Each number is 128 + 32 x the weight over its row's rms, rounded and kept within 0 to 255. Layers, rows and columns count from 0. Numbers have three digits each. The size before them is the row's rms in percent of the matrix's.

# layer 2 MLP down (transposed), 1024x256, rms 0.0661, rows 3-208, columns 0-31
100:116153153112142174091127108070128138135159140118093129082134092104181060165123129108153144132126
109:107166106151131146127147119134123079138068103202171068057089140155142208091098153138163094120096
100:147078149134148143150122112089080084133185127136080138111126109175061145161155114132146082138154
099:090125143097117119116142138116145128110137110107165128115111161140130148152117124129123141113117
105:177156139113120107122098083105115148067095151150112138177102170194120093119123091111179138179121
109:122149098076106080122079088122051123110089125133147179128110151166131112130136109116184131124157
096:126083186104058133149135162148157114112093122091133124092112163180130135139120136030079120081127
097:092090113053136128173087154101092109169088151135147096181091136121145131124158145096151118174121
101:119181113101078124139125153147158090097129113119128104129163123188121089148116137077127128148148
089:142113102158085156119137116148151120118107169176149134193147186139144134076115116096079028116111
098:162123093132131098136142106187106171110144150155133199079109201151173160143114164114115170163193
094:078126122153120126178119153096121064107178095138134115114122121102141166094144073150173098153122
092:147136149067147123085078182137130156187089117148131155149179113121139145073103125111130174150126
111:117096125139184132148122091128100200106086169134113200108104152113124126119140154113112122109178
097:113064132172115096144172124111134115106077114116112185061071081130140162126162115133148150115119
087:187136042171123176163119138148131112092125129121137134110103133103118157097165176138149063173116
109:096087116130081131147142116120110141094128130129126079095093157169116138118119181101119088119171
102:163113163185156134113090148140134163114065121128180142136157147105158105162142109144148167164160
105:140120174113121152075146136138095121158113096166162126149092127088112116076129089116113099113189
103:097076186130062088181171088124133145096136124107174081138179101121169130113165086087094148085115
095:157103154077130118215158178158162166139080111091125147169108130118099169128212159100184179113092
101:149155152150149094094190124126085178173134107138137160140135133156092092138201091164110230075131
109:104173169163159136138152066101114098115074180128130079135171159109135104156139173116155126109119
097:113169175175097133187152134080117153106146121112177094070057095111148123110096154135042119071099
096:095121190176186115173169083146155160136095173134175152121119136134133062106100161153101109147088
106:147065095188182128115123103117104151143121092121099106130082093127132144119163122131160080172118
098:106121130128106116133096148126100113109130101108131101126118125160115119105171155133126099149100
095:106220164132123093115146155067174145176097134077174171113135156128189139140117095148059182104096
087:170084135131086148207115100190148110127091152121072157184142142161133108100127081090149077103125
095:142097102097128180138162188191105138191117092126075155153136158116140146156070200109154139163108
103:118106150157075057113179122137096091105148063114110130123166177157110090093111109126122116133138
111:119088128167111073106122127112116100142082172173124114155118141139131132071170099106150173115132
100:129089134147196091161155112162178162146185072129095170130152065144125100104155162159179094148057
100:137087083170106129169166162112127037107175148172171109090167123116086159139126131131156145070114
102:127069110110104128098095077164119091164135106160079145173119191119110161102110109159125066150090
095:141127121188138082123124123124137086097187096106098117107028153149174117190159161164100098102098
092:140096188141069052139159080109105124149161153133114142107149122129116177079116121123106104152133
092:133111095163152118128186164110160197099089091104166134031111153090124148097144131140069094121122
101:096163123126140128141097138106185155092143134138128108065142123136061133093129152194092136126070
099:169181181093097160143158091189060128132161150100081146076109162189144150145097134168112143118066
106:089152146113091149122123143117114089148162132105192092117104171179102145115190057097155129161111
095:185130160117142119087124130174085132152109129172089096128115109141105175138161094127147145167198
093:135161145154208128075101090082106147123087079150161156109153124139154167170105128117140137115162
105:106112062132144154071149155179102121145130077116118102142146095172132111100162148102124158160112
099:106136090076131161100122115113137109088143111098156111136133118077054176126089121086121113185139
098:124151167069142180132116174106108141179103083144146156180147125171119138132154152105124089114145
102:122086134173195137139097067177141137167144105082074131132182111122183099108129201170064138104110
109:124122078110128053116133122137151102127159134151141114147161126096078068139169111114110102102158
096:183158127128092108164095099126127130096145077100128133121170110142117126094106090101140111094135
094:165076091110102160075172123136080096162161132148080186120129132110118110148079168158114098098130
100:127162145181101153181108131172112064130129122139152114117135142133086144099145127127130143106090
104:123118133052139118108151131100133079099139115088133136126139130096129085100131147139208130113168
100:164137115193104138114153067084177127167072136116106093143128111130138165141136107117144084153117
099:063134158133111059145116197129134102156124174098067118179120152144120074080139184114188130068183
103:163146100115163116138135118141144123107114100111190057111110102094154144184141154137198126188125
090:163153123121113115132052116155118182110113123173136103168202156144087101098134111111056161124112
098:054051169153141130101127168080126151101141094074094114142076123153180151150125149122118167139168
096:139202100107067107117090147145133140100133132071093161097182066094131154163099119107170105124125
099:160149096096124160087132143101134130074146182149127102164128152128134126182112108154098150145151
109:137122116083166167150137164064125085135119112140131115144090166111108069117078207089166075130086
104:084131099128105099153156060129159070118137148106120137101114135106144144128125126158092117166135
097:108131128092126179112119155112139051135152041117112143075139142141152150116122067148121157134134
091:173103139175150175107111096113078173127119096099194131146107082139172184152101155121097107099129
099:163131134160119110145158094109097122163105133159106108132148134177159121122171130090125131165147
105:196140142116168129078174100163092174117122119100149132137130129156170073151176145129139132200174
097:150064122120102112112150129190199147109087154126135157141161150067177117140121151103065127138157
105:136124146170155112093147128167157124100120089109162157101118165156073131130134149103090139066137
100:156164098132156124135117082112173161119108081143170135145109164153141099105145154164148114081116
103:139108149141087131144128067140089131140133129129160188159075075121126120099143124199174124139121
099:105130077149145169103117194144160138114165197094105203171153144127171072126127070121104137154102
107:111095115146116148103108107126136163153108109132113101085125127139143099135102092199091118079121
102:155124151110084152168058110110141157045141107163148080133121161117178079170096120178119145143110
102:166142144124157136124190157107127192141142201168117125165150086121135147111138077139160140145124
102:100178136128138086166209110143135122122116084129170139146124137138122106085135113132160147175154
100:127084107189191136105131132206145130143093077124156070115087118088120155130145143116098134108131
097:165140058146158104166101132138110114138139152129127153126106126125192086180168102088095091125134
098:126170126176134125071100084139110118113135118152088145133108107131148121136116197115170175157171
098:186130131115208152124086161088182157167116176104106148128163134145151153077116092083171164161150
099:155115062186131186151125176159152050179132099064170123072153122124164115182075135117108110146114
105:138129198104065187144139088089168107141142176139120127125207105124113114123114181080130102119123
092:155208110076168208167153133090055135190104156124129140118126109081116071194111141110118066117119
097:110143129158155112153127111086125105086117103123125052087137098092137131137189101140138114148106
108:163135145186151084163173168073133128079076125145108140148109155085072139113163144121112110099089
100:101107153149125135164118081121090047126156120075170142137124137023118073101059149197195157169108
101:100097138137103156134113102078198116146168090178148147126092130159134070135180138090124104140090
095:179170135155071125116176139134117114129127168112186124175133128106143108128096139093187162061121
095:133143135135113179165125139109180148131229162099180106139101163132157128106111118150152090111115
093:128112120106101159094128174115141123102173163148122088088069146116118114132090153138181106160089
099:112148130116137139129142162111174166134185135099090159129135158089123099085138141075149136106180
104:110219082118102148102205139084046118182117095136098125135160129142132117144119165157043143176116
102:161114157097134111120150103123194136114184115050067161152099089115121192147087118122156183131161
090:155114157178113097159162124097124145099138183099191116116075136092104173118114180112134117100155
105:197130129155122188134143122146143123084133130112168145180107125066124148172119149158099125103141
102:160106209171123142142143115071167241127145121103056095094125125088126055159154112173154125120108
097:114123177120140139155084136121213151144105150102181171094155164167142124112074133111099170121127
097:089089141167088165131119148107117099174160132114122157154098125108100095158140141122122088114175
106:091066132136111161123165058096076167159157076126093127180089129182163145143191128141090094085115
091:144204135145121161093075121063134092207155121092183132064109122134133086128103141117114111141134
104:104116144140136117142112140117135121088118155144107117099080169136134126096107095056140080154140
102:150054110174121099128136108156120182129154072133142180125123109145123099170151219154115090110114
107:120079144075073140179113083127153102149139093158145097183131145138109082204138130168141115130104
100:170101153113121108094152105080122141151135132127181118093065158151097153132108094098140168106106
100:119131154092148086158111155123124120176125133118090196113134150175178151110100150101108123160045
102:110136101171142111054158091165115140153115105139100099140113147130170072110091165122129145081134
105:193070113127129128112100133151103038151087099155108166129116107149142121184174130114149131096095
103:091124133155074169135083144148153129173154129141176144142117182127117193119153119151123132130171
100:170065116122154121092126093151111147105062093143136122111120164151158101085131114153069098119126
102:172152158138122143140113123184124157104142175150134145112149125110133088133096095136169132136137
096:138126134132096107079105142148149078136147163164088148140141121116080142125094147115162174169119
089:146167081139124150149105195117118148134091106132103188139105171150158131119206091126057179135117
099:117115206104144103128122125134076143161140061099124133148201107169146178185159152123113180154120
099:127085172118117163081120135125172101104146070115164097098173144120117074121109146152116160178129
107:135137165141121116134169121125181106115155101144071090146109152131102153136153153131136104131149
111:136126127140112109149141164117126109098109136180108111085125138098117125115204134158145111180127
098:192129112123089153145096156143123144135161117129100118104112126102050153109088089096094096178134
105:139136162059085095166136092140158140104152149118082097142105142080140194124147160143122129164080
099:166166102122168103106113100133138123164181148086183150086104152103142196189143125092103105163105
101:156136141138112140137152086162122171134124127110067143081078127135111120118084165141216137125105
101:040111083127166121155172123207043113139165137142143181136126131118116160178127148145127217129146
107:163088157162112173146111116140076106141087179097133105153130110157168066108158132214097082092166
104:112195118171120165111127116064089131135117107143094198114136114171145131140105161096108087121118
097:146138159137105134077038128102138129185107076138133154084152091177166153146147122126169119183104
092:126112172110131068189117157133110142153125157082171082148106082085146147100104107139081155109041
098:137126158089171156081158130122132090168154125140131126173155165103129109156107155204193157076079
105:202064121154115082148124131146185136147119131105102073152152113081108192096124161104159089148149
104:154132153175150105117195118137124174149151124115158130081131123054161181137096117090136144094121
094:126108112121151098164106150172136136099124139207136119107131162121137092101192157099082077139142
104:126118128177123129137118111119088136102126124114121117184143079138103148094091153155218085114113
086:191128097153112106123134123120104147196115166220109130135084121108157147165119123144102042147097
106:150118157127145121145112111155105222168096166122128165114089150137150135126094143136086126139150
092:127128104097088152154154172115150172147077176122122068108174118098150141112126128115104093156109
117:075129170123184192204139140104141110130158122148143109107133149098146151149106140110135089110110
102:078137133076160076165149157140135112148173116124102139133104107149087115131111158143157113091184
097:113161110123206118091145132081168142090087094153136114119154111129147202060208074129101106083091
105:139110139116127142146146083143109136140049147163125083120134189147100087160082158086136123113171
107:148120171092145133141136148091125158169104114159178112103115146145151088129129165137120089045115
090:111178128140117146144132123100146127107101137129089086128195140125116131064183083111124086123091
100:167123139101178168100169188161130113108146138083139156106098136097141135068084134117133208148128
102:177137091135099072112127166146117080133129186090130101127168170127076158129106143174183099130106
102:120133104071125147169113160117141072115101099132189117054144104122135117139091134086075148170133
104:180106129118100135171127134110116105086102138133089140137120150165118167127113154185113077122165
099:200137105126157099188153116167165124126100120128130126118144186107101191145098119129197153128132
091:082085156112158115094104148157145093146113118117142117153044117155132107099130146119085152126109
099:208131109143183117120099121097129101112093140076202110081081139168133146195135112127135061148154
101:085119114133082180121150169130129105140162149127164188086129099171119163135134117142104058136160
110:178129165146131155074100107158082157129124089136145132121137130134103161142150103130151066120119
097:166136109137180103150110126073091133174156185168187083115159147114160126153082132112164114149095
105:070118163108066116121105130096140206074109176140073115132157110144094150121098156193134150131092
094:101121083120132164083155167110092123163126141127123098153179133154124091108206103122151096163123
101:117089127074143138175048123188109137083120200103103126142144123143141144143123130112092086160088
094:122172112175107101167147085090098149077106082125140104108076114195121098178165166167123137101102
101:125101076128120092122124189075130112077147140140132114089089151056145093071000108137143128133138
097:099106090157120119085171101065077137107190138145144145113172107130144156163077094151148151155134
091:108084180143119076126099144162126165139112099068131118147153127125186146119068122119127078159143
100:139145101119171157081100122119115122094105172118185107099140197160112058141145146106150119101123
099:132078127146167142216087142121164161138116180151116100093118161117164143192093063139114151147102
096:112150118156110232155191084130152128109111109100119146125137167146160149169114137123121174137117
105:086137120093088102147139171143167159172151111175137109129125092203125153160095133094110132147134
104:152128146143093150142048118152062073116134119108172147101145209098144167062117072114116122152121
095:165112130186154108158172140069093115160161119105208143076138158159164128123160129151168146168111
112:137187107133109141145080212201117132144158161053107143150147174102128102140094101118083144121141
098:124135130085168102086129177093134109149197088105136078099082187116159120143129103221089143125160
104:100116122166191141124180172124131111125123119180099078166090117133165139132142116158152128114078
103:153204115082112115079082175134128093146140122154163171141082137138104159192101126122158118163101
099:149097135080081165159144092066100160083158075196147134183164136126122166125092153114132128189143
105:134100173098071133072130095123106131081214142081183197162131158188160154169062110139133151130114
093:113123090176104179170100149117153223116113140136136177158153140146109099144094188083130086109061
105:120112139140119106079128083119107099122162098087079119162127120132088126120077161146173089118121
094:164143135131102116165151105112139089142139125187116134086111113161076114133154117069173152147122
097:049064176167115141136120113109136136098143139070130176068129138153154158122125107134100083146103
096:164145149150168110104135080134050101126110167149152175192104135134115148135090143211092071111115
096:133141166167141189134235149059129141102121137177148161083189055127184157114167132126119110104124
097:125142148133187139150156116197138068111114156094100135118071110120125150045056077167127165161111
103:073134118118103126141124040115124080135117136148129089171097186137128143159148144137135109123120
103:177152076170080068129098152134138135108157150125152127133084157087176112194073088205135110125127
101:154113082134102123120132163174155065129106103101179127140143094158124110140144148094094170142120
104:180185161159115146109132122159104095139174123137114154131145115147178153089137101150134137229168
100:140117141180164162103113105153121103112102081158098207079118121118158082161179151149120163106111
100:146155129113103100149134133172081160168156106165155141122194079094125088103121131158120118154114
089:107135142097093133204130118157088089159116122168138118122141110128071081129132115149152089146107
098:061125116148111116191070134110134150106135146168137123173145151127140139136166143108126090120141
100:133180120126179179151128132121142105176135132109116178083166139122144114055082120160121132137127
100:168091119146117127133132071138107128135147139154116160090161089144116164173139165185133174197109
098:145168121123152134153130159174147091102148103145081162150133078156153156150115122141155152133135
105:102126118156111087157161136214136150152114159183160183109109115088137094119124142169142090108160
114:119072101135127132047185169139178112100110133139074202059117158191178108127149092099145125101171
114:148162112119095110164172170137120187072089150053117120183098132132092107143102142183171178136172
098:103105127184130160123076098166110069116131228124110139095123108119125092132123147081174158080143
100:175095177126122164188181095110168161120105147103143118112158043130123140115134082105098119161105
096:128165146201138146086104144110106136116118137153118185167158130080092112113088196114073093130126
111:139130131126127155095142107171183089205098107098134113145145097091187156119118084099160185143158
087:115116084177102144160170100157119096129110136120176129150118149097155098095097154161135157119089
100:140153193112217148104107160106127060076122161090157097122122148139117096144133087106153134136138
098:109105137103128141138156114196142152163155126151087159161137107098126096066120123135125129097116
102:124073074143133108147142103117128156166134111218145109141129150128173130145107139124178130113157
107:070138115115123150128084070115160096140154166160097097200114134135177168083062160138147113170088
099:098123142140062182133093064119098131153124125120145127171087174139141149143109118118088120081125
104:169081112157136108145093147093152135104118080150197153092122089116170135148081094111202167178072
109:123147134104141088129135159137133144120125074109072128126115138177181179150109167105099154173136
096:134125079185177092162158154100139105143106118123092049139085083140102111145159119184209110094104
112:122125202077184096118158154112132140120107086137164169114110121183144099085082118182108114137202
100:152151177144158127121125122156144113112150131108139038127116136157084155180113152071142164168119
097:113126112095133179094155116104102146123141155097171121113138175123190145110114159116105135086103
099:110144128126112077135141111067133127136106172214117135190120168111130118106134131202076131097162
097:172116165177189147092151131128084071114141092111061116127103097154111174132145088127122167072123
111:153151104146088146099103148127132105097129136136122145075160134130158146172105162128150158128079
# layer 2 MLP up, 1024x256, rms 0.139, rows 4-208, columns 0-31
106:116128220163090108190103141118081149164106104113118144096148147120103112124195241106077142145124
104:171158196083137110080168189131186142120097137097106139105122108101158119139072114143061167171130
093:176117158123081149158115088103103085121156142074120107072188146121140103116088105081179178155125
102:138146175174158071102094194134115166151152104065102125078167111161134154165082119132114117193131
106:104137131132080151102098106161153166178135138098141139119183102137102149128133153186085099056055
102:125140124133198179144101193140057164137151088162130097134178111151131100130128188114106172151110
100:132124176179139082162121158140124170187144115134172165085167184143122139171137142113110113156108
102:137103102168072108115085214147134169132115133156150075098091117111195160133158138112119088142092
089:090111136206169112089091142141090160113086139187119125154135148133174183170172124088118114134127
102:176151083096075123150133121125121159147190129091103169137088094178145076086132111147103166111134
100:125092104064136163161123131121128114159149156174141154124115126166138061218159157122090146138068
091:091150162123128101182103077089156152093075142149083145158164164184078114130139140117115193131080
107:094078116163125125064117122153129135109122117111119142134146137114139145123090128139106130114175
103:121101132079089123068104157146077209142148111146139115210147066123132112133143121176063172123132
090:170106177055096128088168096112178126100108112091138200134126095146175108126053086146137111121123
101:103104126151121133133101097165134140145085097131097131193188157128165060166116091129156171085125
102:178076186132141148116176163082130151080156115145143158097142080215197104073181101111069146051138
107:135183104099102103074108088079112157130112112132081190147153100179057163145112131123115177104137
102:094129143146123068137114169107118112140163127134114117127142076128095126159131187155140148130103
101:160141112107107088118120128118158049065121136131165098112170103122170146111131160074150151082150
103:137139140099100139133078148121089134135166166105155111093154128121089154123148125159157100141171
104:133191154093136096129138142128075176197118089114113106147184149144125044087136179130131126133168
098:092078119099153059091098103125147095060070149206187175162098143159130148131135121126133078139116
097:153125085136101172112129194139115136126113105172168102121097174180138163161166158115193091089130
098:115157114113156087106169148153159147114086138146132101160093100137048130176122139127114109094153
100:174118181132218149141091111165191122074140135140151134154122162118149136084130124164135153156136
097:179102098120145137143127086124160104128121127139117131149123096086069129128135155110163134166140
092:110092102083113113156161156056098115118142095106190147173094115105184114174142130058138133151153
093:146200085120094150124130141094115187118164135111165064186158130137107114162118133146134139085132
099:123149095068088165168204136121092097106116078120140130099153154153087133103150116101134094168163
109:146142104094165101096050154147113151145074103088148110104090069091173157160143120136183136162112
099:086190137099048183124214142156123098094124185133147137090122131089116127188052173118086139153141
102:131108100026122136153190082160146145102102122137126142135143154148186148111199154176125074138134
104:167154094119133151142095129111162149129087130040175098098105124097073203119180155063149119145157
095:122118158135122124163075158118159178084128091094156141145149147185130148050126132063115103089101
090:098105116156141155134077185145137138074100104121149127127096088109090182096112099119157097141162
098:089131075128152120148146189138185073129086148153081061165145106139120102129070114151131135150117
108:104116094160155096136095107170185136142127124154065121156177131105137160133160174038125153104122
099:147117131106176090110111127131143097211138139065090044134152155169158162139130139154129134173137
102:110108147121174083125096139071160113153113111161122220090089092107095144123146137147147106121125
097:107115132127176140166114106071152091167111143055168159128125092134135083110101098143101160116139
096:134090171103077079153154179168112106099144148065142121130125128134189158144151134205169129082110
105:115138190140176089130105132118222180149105090137150117130112182147196126137099052098116180152136
101:139143125117193097147159088114084145097139137075185187129110159162137134145084112145147134111150
097:070137081050109114070088102109157126119167080155156046138204102132125123088137179112152127117113
097:144120055109140153191130088126104116104093101202116120133100111101183131116135095146177162073127
115:140154098095138155127039134151145118099076148110148117145182105171176111101097108111149139099120
101:108170172176129156132101131116176133148153136129159127129096130135141138177130159083115075147093
091:113121099114102116201070149113138170140144107113195128131083146096128102157121124132160095104114
095:111118090073091153110131149135129133139146110131178109111093145083121098078219145058134115126136
107:129135121151136147144168156126168084131155146118129150138177118139096183114087162159120111135158
098:151141172155085060119132191146096180073143146150179074131106150163136144154133099121119113104179
103:126048098115106111162137059115144203122138115146143150154163126140163139086132078097106092132144
103:097126153145077119158140113191141122106127108143161179202150111150085123092131125106128105139115
095:176120125149086110219167112088089127117232132113114104114114112135138137124098119125122109120095
103:101093158088102102123151122149190093165155105172141137099170125135123148145102144119114078129142
097:128108127139125167150159114083157145140068140146147090216162208160109095103176219077094171166131
101:155112183110177107140142160126135163093146075071125159168124076107089100123107161154143116131189
101:143109120103114168125127201130144083106129152135135102146125131163151119122145111103115139088150
105:162103105115130172113099130090114127141075173060067135132128116097128115156121132053104122126122
098:102115164157113107096155126091108109164175113170121133132185114146096133103073142168170119112171
093:117150147142126081117095140068138134119053145175135097121148129158072144123126144117163119159077
098:118080090135068100118113099092120101107081187150140143119094105158122142126125118105185180129152
105:140114122129131171096093122143108168122149159124151076132174114114138077137099115123118124157123
095:125118097141129104168191135166083147179083141098139155150078196127115136150162161078110100146135
105:125060144127092169128118114136106166113151125177144092121148130172089144133139169133112156098082
102:220130057128121105137194133119123122126141143091210115071096064165155145095106115108150140146063
103:164120178184163092123168133147135138163125158113127145117114142118165141104120148152163086101147
098:175141142156127113139081123076196179155122158159120150060036135154087126182108168100122079083098
108:135099108136136121133051080146111143155099107111123059132138075110071065145099174103112126088147
107:140143114125129151108124112124106143118120175129150102137084120135126154128148126165175138110120
101:135096132100171146170174182014107145178120143117149106141121114158129056131144129135136162075136
100:112069090145118106096115074104108102134108175117126131096159148159107122135161172173054182132119
102:182167162137089086095140131103125112096166196172171185141080158142045105123090143112151071100128
098:108101142157183152159129119096158172097127182148143102136134102117097153095122130098123107152184
097:101104101082139097103197126134108119151087109096115110121171138141138109128136157114099135187156
100:206077138125133142137158150069114142141143135115094127113156084115112115158138108074102059153167
102:114160137151130172122144111133091121061075176163076152124181089124112157119147091050142139146098
103:137136192119107087141072106119093144137153082142078202072168106087145131072161168109147169128133
096:115108147140120115144121067109099174024168129136113170136185141100123106149100126129115093131164
097:175079123178132086152117131134135149132129125120158134168165158123133152114139139109099162122108
117:128072159093130092099173197125081135129097124111142135163089111096119130122125161133171099174128
097:159168136175136131191023124108159139122147081121129160093138140135088129129136134123084083137059
101:132118162092097085161080111131147115113144114043080103131094137163133173141099090138145064156135
093:113124136121117134112093111124147152146137133116049125116125129148093108128144105105132190107092
099:117132110136164096053110114110167105121092099173069097154157151180147101012099135107126139113089
096:084149135100073086092084143082108167065157163144136090119113159140137094105104093132128152120155
097:138095083132162160110125095064115130081115120118098118106115080137168137135127137122083103092128
100:052083163077099059175136137134135107093144110126101120114108142095161157087118098142136144062104
101:084144154121135118171070178107132164121089135132178135131101067114169158186122076170115144101130
098:106146139113108182130122146156135124200087099155088146144164126170120144119145129129171172151131
102:132177147105076151071153163116159165142083105136091124081104158137172200119083135094124098183136
101:137152144145129141140116168144177119138092119094103082116131158099110126158130145109142096097120
096:170087179169104168140139124140126103155161117150149073121140125086120148159163147080125149105109
089:127119159116146052147116126165116150142147088093154130170173152158179158161159206090090122124045
101:111135137173156132119156107181123099083153151131128170147151146083178114158150169109135098112102
091:157095183121110096133127115147150175075111093133154111138152075163154110151131126095140186133110
100:123161054109094140123110075152081140102117109071134113147125105120162107150195136106148074153060
104:107159168127118141172166145150119134160107106102110146091059171092196172171063174111093123132060
108:156133031098195138179130143106150146094092102114153152092145144124130138153125089134166079129092
097:146146100113076142149138090143090106134137133135100115049134081076121130113169139121164122092109
100:126124111120194151106091114086125136138159108154108098090099108097154190133206057167136108099168
104:155120112115153105119116114076169105100158084166155061082112102097146115141122134133135112171117
108:186126156193161080152152166121128150131144141098151128146173151150157067065109110144172127126116
098:126133136148154170100158146133106140089050126155120134093126144121155109081087160135158107103121
100:145149114126086087133084137133179114129150061066151111127154175049187160111202129132155121163098
101:160123078120190163133136160089134097122167111125173110184142082117143046142138103110136126070104
099:133147130116128158108120184103176196164121064118097133105118108131127132143156190117139133095152
095:088063148103132139111148097111151123129185127078111212118104118093146175130102206133168143121150
101:098122147112119177148118231140119091139156130154130118113149166053199142133118112076201063168141
103:097154174044138122096123099102087109144128112103145151073132103162093098117091206084094139114118
104:125181148131066124101134137156087137144148183070148113175124094125111142182141063074192161045091
103:136082118170066146127091135097145127139086137073146140134128134184126116094130148172159114159105
100:170101125149143113080154183091126171097116130135136140120082188140160196129128068109163176129159
098:114042158152182101171170105106156179128095091129158109129139103168129156125138103146107134161070
103:154104146120143166117146104080132168154124110146098132123178142170163090100115110192131117096091
102:098160158138060126185101146097180170132114087125167177090129185112079166115146112164096129108186
098:134103136100171130152148153132158177164140082172099162111089122088130161073170075105095112124125
104:131078151135118111173138136139150108118143105132124108080093094172118156140131119119120096134112
102:131100134133098132077152114127056145159156151114160085155105067146128118176116164096130107144165
094:147137105144140119203165155160121069047119161102127141146139110162096098145139097074109101051120
091:157125112101168172118195136115151143145167110113110114053203150116152124109149110206098113080160
101:144133127095116139111127060111130199091143162105135085093172123103175192105126073109105060165160
108:141110131108085121170100105151152181173148135098125126171087106209107093150181152133151142144096
105:126072142125097095088102123176114147149120089117147200162190093130157151099096139147120114122116
096:099141128130136161082128082130187150109172136075141086184068098089115082129114125183205106140126
102:117155116142136155135121069136106179078176094120133147135079156074088192102120122132194152150121
087:094118159171171099120091091102147104133082113119153065090147105062119115033084086163152119113114
105:059084166163157146104122141107149029142135130114167164079142120088138136090104118105132126141122
098:148131117164161134123111105098136108151098082186147145149121103126091147104100120146146161088136
107:180142195081124071086163104073130155121141118106107147162114112110151076146156077108093101160160
099:080047143167098168080108164105165064131191107162177170123155149048124140156176182091114137140081
100:132182148068156179130100106160141148120175084145104110144087210084137072104145156121129046138107
098:164078103137109144116076127112127108081172103159142104092118167111139128173125150117061126159118
107:142126178142171112134113090144153162068073161115153092138118126099109098104094150137163169165154
093:130127122065193137056120138106129122075149123170110112091100119178160163187097139179155174115164
100:122098151143094148157123138165060152141116119120141153123171111134154058108118137120156103152125
099:190115143090114119164088114161165137142128131125128151137125125129120099124173154111145099084183
103:179117172182147111103146138077121217160139133154082184145141152155096115096132131130173151083090
100:094138112085154110120109121086099090156140192108083133138123090111128080169112110091122171142112
098:130103179125093114054160190132084170120141110136204069121131135100138089158164183075116121164148
098:131114095127103117113140128051064144116146106152163095110183114102108142116138115118109153153136
102:154105161050173073135132131193156159173139120136107100048164109137134142065121143127091083161126
099:154127073072137136115114163121136143176130121124140093161109148113160045112101134113120087160133
107:102078140153111124112160105135015202134122180163180139074107135089091171151052124070130090159131
095:159122097120151179147144152189149148153114116074106111139128130118113121100115108112148132128119
101:146188173108087119128109168112116135104107117096154142110191152079130129172154154119219118154117
100:126105145152122183166102168159165103109176102123084171186051135116123094109081134117157158149131
102:148127158092129115151117101108087137076156163115095085116122182166146144123115182022160141136154
097:127134082163113162159120137134083094098145149194134141161105131115093108103135168102134062138119
109:104131155083145122117087100141151160194203122146157119176058084167164187130095133140115113132099
094:100156134098080113153102122107170129112136151126136145126181100176219084127152167160133159076108
092:166144094064191170097139101130133133159134135136130083066091122143183103138111174115140136111179
099:101119120173144099157086165091144136169105155123117118061111101173152111111152112126145106128142
099:106132080145184139151126129114147171173092100149141146154097111109117133210146129134162117134091
102:170092152148122065129127183128112178165044146139159170099051107076094113152152137077195153139094
101:098164095143112080141099106139136132091167120121138146074149102154084101092055167111127159151124
103:147155138061116123177101117109115123104105129154126105102108146140113115135215162117099112169093
101:073154133084137146128127105161172107129135115168086117146105106112115120101097145201056091091121
106:121158106068210134143135150164162155103150119134130049158131077172156108106099155137167167131149
104:170136128114191161119054128102126169106038144104142129055118119180064096104139125083150117175153
105:156169070116127125159122127136113178087073105073102118137108157131192131104140144039121132173131
098:093140156117065138107122130161146125190140122072152131213142108165097113071100128114150095117088
096:130132120138179139156104162112150128122111047107124156080084061158125138088171129157088167138156
094:119113149122120155161180077113106108130153115073108058175158135138108176052106102118100085135091
097:135158136127104141131056164104126076133157166183142054048158141103140182147153088205112126125153
098:120075144147086124170190133120110112146146145122117132087149146140094064088158121118112167101154
100:130120121133158163141061159160148172115152114120142118170145129131154094132099071174093087067146
097:147162074133128177130121121123180129079151154107190131067088123119093143162114097122153153177092
100:169074154076151126126123127120158133132126131048118138086090124110155169116133173082141105196161
095:114087131117129105106079088125163168129157110120088132087142125163122126067063120162169149144112
105:190199129064134150121125185106104160050100100111165084142159199084145104153143122132095102098113
096:133147106098176109113091173086092106139125167105127121138150191121154161143115138121128174208135
097:114125087112125139087116116038143151107152137116135201133175127137184068093116146093180175080136
103:161075083108117106133132099085143096102134161083174163101128127110146155183093112077119145165150
102:092170070112140179100116136153122118130084095067190110155130139120141132088103171114102125129109
099:117071130099124146171115163182108168145118150168118149099112123161103127120117159164146108083095
096:079144113120116138130132113079125091109132204102158075158150138136173135173111142194059096101112
095:142089116172139133122080170084132153087185144143132127085153114159162148181086108142163137104172
099:147151150128200108137182103135128148151173086123117157088103153074132112114131086155174177108091
100:108124078145134129186121077159198100117118099070115091097167118098124143143121137096125121204152
097:108172079114084118171157082141141113125128073122123163104099074150105170142108226151084099088120
098:101157081137154107076170137075104171114086168094130083115118147078091150114122080145158159153165
105:166133120040088141083081154207106217174129162073137110149182144139163143161120151146073155142118
107:135142204082111118123115143163163143132143157168133114172075173156112097115105116056146122155121
108:155172144128154082096137145073095073103109178123123153186161134190092076089103181122144137086142
095:133116099144094102091081170119144163185147080132091159127169164105166133122155136084173150133112
103:169083134081151060145119193130172133133127126136152151136082140174143121143157103177148088142151
098:166182094154112144093111182143113107171092127123159099156125097162085101129133087102096131105118
103:104173111139120100101081135139122104118134119146131105148067145095094124164131119158164047093118
090:150100213096201116134096151119164163180117123107136169134129165155153198193164176105127150171082
103:136096136138108165082089094116099167161119096158101153138090108141128089096069145085156110114154
097:088126143095126068116173136134163083160120145112176177096129111138129169121137169155132073140152
099:113185139142104076108151060189105144069095132081140141133160131125118110125125140090119170185128
097:145114140132111119047127139117106138150155174115200206150102139101159065128093160123119111083123
096:123082155103133066148144135098105158129139156108091140153142119150191113024087135169180121107148
106:134169194144122083158144141169128134089136144114178129113141106152168128128140150130111122134109
103:160092159109132118151156114082066143145128095154098162108158111140119119112160130141086128135143
095:174120093123165096141165173184165185139143120150078161101129097133081132200069132091095084140115
111:145049111162149121122134152105127130159110118157164129158155094149089127094161157105119081164141
103:139075064109112082122095150129107165149113079130137170188099036127156127078083105125136086065144
096:154171148099115163170179142062057167099122111092155167054152103080164086084152127103199121106183
095:137108194127165087105083131172155112081131108115147108154148109107107178131146108043127128061110
095:101053094088069111153093103142154095066190155140085052141125076062094112074154124073135123100077
108:152137056086135168064209086121174118095096171153156094130121122126122094143170131055122122134131